Weights of a small GPT-style language model, trained from scratch on English Wikipedia: rotary positions, a variant of Muon for these matrices.
Each number is 200 + 30 x the weight over its row's rms, rounded and kept within 0 to 999. Layers, rows and columns count from 0. The size before them is the row's rms in percent of the matrix's.

# o: layer 4 attention output (transposed), 96x96, rms 0.123, rows 3-9,34-40,66-72, columns 0-47
# v: layer 4 attention value, 32x96, rms 0.103, rows 3-9, columns 0-47
o34,098,168,194,220,197,191,242,172,172,194,127,205,205,238,181,213,152,242,277,219,146,261,210,191,201,148,173,199,201,193,218,164,219,196,164,210,234,233,187,201,203,215,227,176,203,229,188,226,209
o66,102,221,156,199,228,216,141,200,213,185,269,180,212,202,202,192,244,137,165,191,226,203,196,177,201,222,199,206,142,197,189,190,226,192,217,189,170,210,212,214,200,208,125,203,206,191,226,169,186
v3,085,225,247,191,134,170,231,186,133,230,166,219,178,214,212,215,190,228,226,189,186,231,231,206,246,181,257,205,135,214,208,161,218,167,259,247,206,181,144,170,200,160,170,198,177,200,203,153,239
o3,102,207,215,233,136,165,233,203,200,223,239,246,173,189,189,219,226,181,119,181,223,170,209,223,180,223,198,218,239,191,202,225,190,214,219,203,188,234,156,225,178,213,282,209,219,201,231,233,201
o35,089,182,212,206,284,201,206,229,219,162,204,166,205,186,173,211,219,214,228,207,188,228,163,179,205,148,218,251,225,181,196,207,230,210,159,220,239,199,224,178,259,199,153,185,241,163,155,203,167
o67,094,202,205,163,196,225,166,179,223,203,185,164,243,179,267,175,170,199,246,176,211,178,180,137,207,258,199,139,167,236,183,206,177,185,219,162,234,199,235,234,208,204,205,209,168,258,214,193,226
v4,094,172,215,181,126,160,161,232,193,182,158,173,184,241,274,208,216,234,198,229,239,236,153,235,189,188,243,187,224,251,212,237,195,196,189,169,223,186,208,166,218,165,156,252,201,216,197,232,254
o4,119,208,211,202,207,202,201,194,136,198,223,227,216,199,176,220,165,193,151,220,226,194,217,171,106,182,175,154,227,163,191,206,181,270,219,208,219,195,149,183,204,233,234,201,176,239,181,212,223
o36,102,197,231,187,192,137,185,221,206,157,168,210,201,191,167,193,188,200,205,167,182,193,200,229,238,162,244,224,171,176,228,190,212,203,190,207,233,262,245,185,195,160,239,170,214,169,178,173,184
o68,093,198,166,211,249,244,183,182,219,243,223,196,248,191,186,200,208,217,213,211,158,193,209,160,271,238,152,197,191,179,199,177,181,157,180,173,182,161,225,257,209,219,166,179,208,173,224,217,140
v5,102,220,144,209,145,194,125,209,208,207,145,136,180,167,178,186,174,196,199,215,214,167,213,230,152,188,204,150,225,182,182,196,200,215,172,248,150,150,178,264,186,230,159,204,172,217,156,178,198
o5,109,207,229,196,186,167,198,193,225,231,203,204,182,250,225,202,241,207,214,223,213,234,217,176,250,246,189,143,176,211,227,188,210,181,204,172,164,216,172,161,200,196,272,269,172,210,206,189,228
o37,087,166,212,265,187,216,182,196,184,201,209,177,201,216,193,158,246,205,175,230,198,185,184,288,156,209,190,198,219,243,164,151,192,189,180,223,269,219,212,259,224,219,205,232,226,179,190,193,190
o69,093,207,160,155,231,193,208,186,140,191,200,188,199,204,208,204,134,144,194,176,169,167,223,184,203,191,161,268,210,192,219,226,235,249,211,204,173,191,252,215,201,189,181,118,226,226,204,197,193
v6,096,161,295,151,202,183,193,193,178,206,181,222,181,223,196,161,232,246,178,202,190,179,169,192,204,217,260,220,174,181,180,177,157,226,216,181,180,223,204,240,179,239,216,205,225,227,184,283,189
o6,107,191,178,201,166,192,195,153,192,186,237,241,196,182,208,260,207,191,216,197,216,204,191,166,210,221,183,229,219,225,161,248,189,167,193,189,251,241,205,172,189,150,212,257,220,154,260,150,238
o38,085,206,258,159,202,251,163,166,190,214,183,139,204,211,204,170,205,217,236,238,206,148,191,206,226,221,200,194,195,228,249,171,227,227,223,165,199,253,216,213,223,215,205,157,162,215,181,219,145
o70,102,218,159,198,233,170,219,243,235,191,191,133,203,198,186,162,197,163,163,163,191,184,191,229,156,193,188,171,222,139,234,175,186,188,196,232,173,173,181,284,163,185,126,180,225,232,210,206,190
v7,094,201,231,218,195,246,168,237,217,228,163,217,208,218,241,167,205,228,203,214,233,188,201,224,156,238,174,200,238,146,202,197,225,219,211,263,240,180,176,221,172,175,154,194,165,176,186,252,199
o7,098,211,207,220,184,188,233,186,259,178,185,167,221,220,260,172,230,231,170,196,192,188,243,193,219,191,310,211,212,261,193,142,191,176,202,165,216,244,207,147,207,218,199,194,194,197,257,205,209
o39,100,209,219,190,225,240,197,237,201,205,188,222,233,183,109,253,231,229,183,239,214,198,171,161,183,252,185,193,209,177,194,252,191,168,233,185,187,177,174,220,228,154,230,188,205,192,214,249,181
o71,101,194,192,195,184,211,156,148,187,220,225,197,163,183,199,237,185,143,203,154,150,199,190,257,227,158,146,217,201,163,187,203,219,259,157,213,160,185,217,206,156,222,164,215,209,180,157,136,166
v8,102,198,224,181,177,192,215,260,241,226,174,208,177,167,181,248,190,177,242,189,150,141,197,117,226,190,178,168,155,195,172,186,170,172,222,196,208,180,190,214,149,184,212,189,210,208,180,286,228
o8,108,221,187,195,169,158,165,194,243,195,212,212,183,234,202,203,221,224,173,230,244,237,221,236,221,229,268,185,205,184,186,197,148,223,237,179,282,228,208,162,189,187,202,193,217,214,199,152,232
o40,092,172,237,170,210,201,185,164,173,164,209,201,193,213,167,216,233,191,206,117,200,195,222,163,171,179,167,234,184,231,219,190,201,240,237,227,196,177,170,188,196,164,182,208,177,221,226,194,189
o72,097,181,200,229,241,231,244,236,199,210,206,206,226,191,214,187,191,171,228,210,200,182,185,150,196,149,166,201,239,262,229,176,232,176,160,216,197,214,180,276,265,229,233,166,167,178,216,235,180
v9,095,200,227,178,190,208,206,205,141,211,215,178,170,210,246,186,226,197,154,224,196,187,190,146,218,187,153,211,172,161,213,240,207,230,159,231,175,237,186,171,173,171,218,198,194,202,169,221,252
o9,097,163,245,195,151,192,204,183,171,224,218,185,153,177,182,196,189,187,231,186,166,195,235,205,189,193,199,209,213,259,222,222,168,208,213,189,218,238,198,213,194,190,170,278,204,194,243,163,177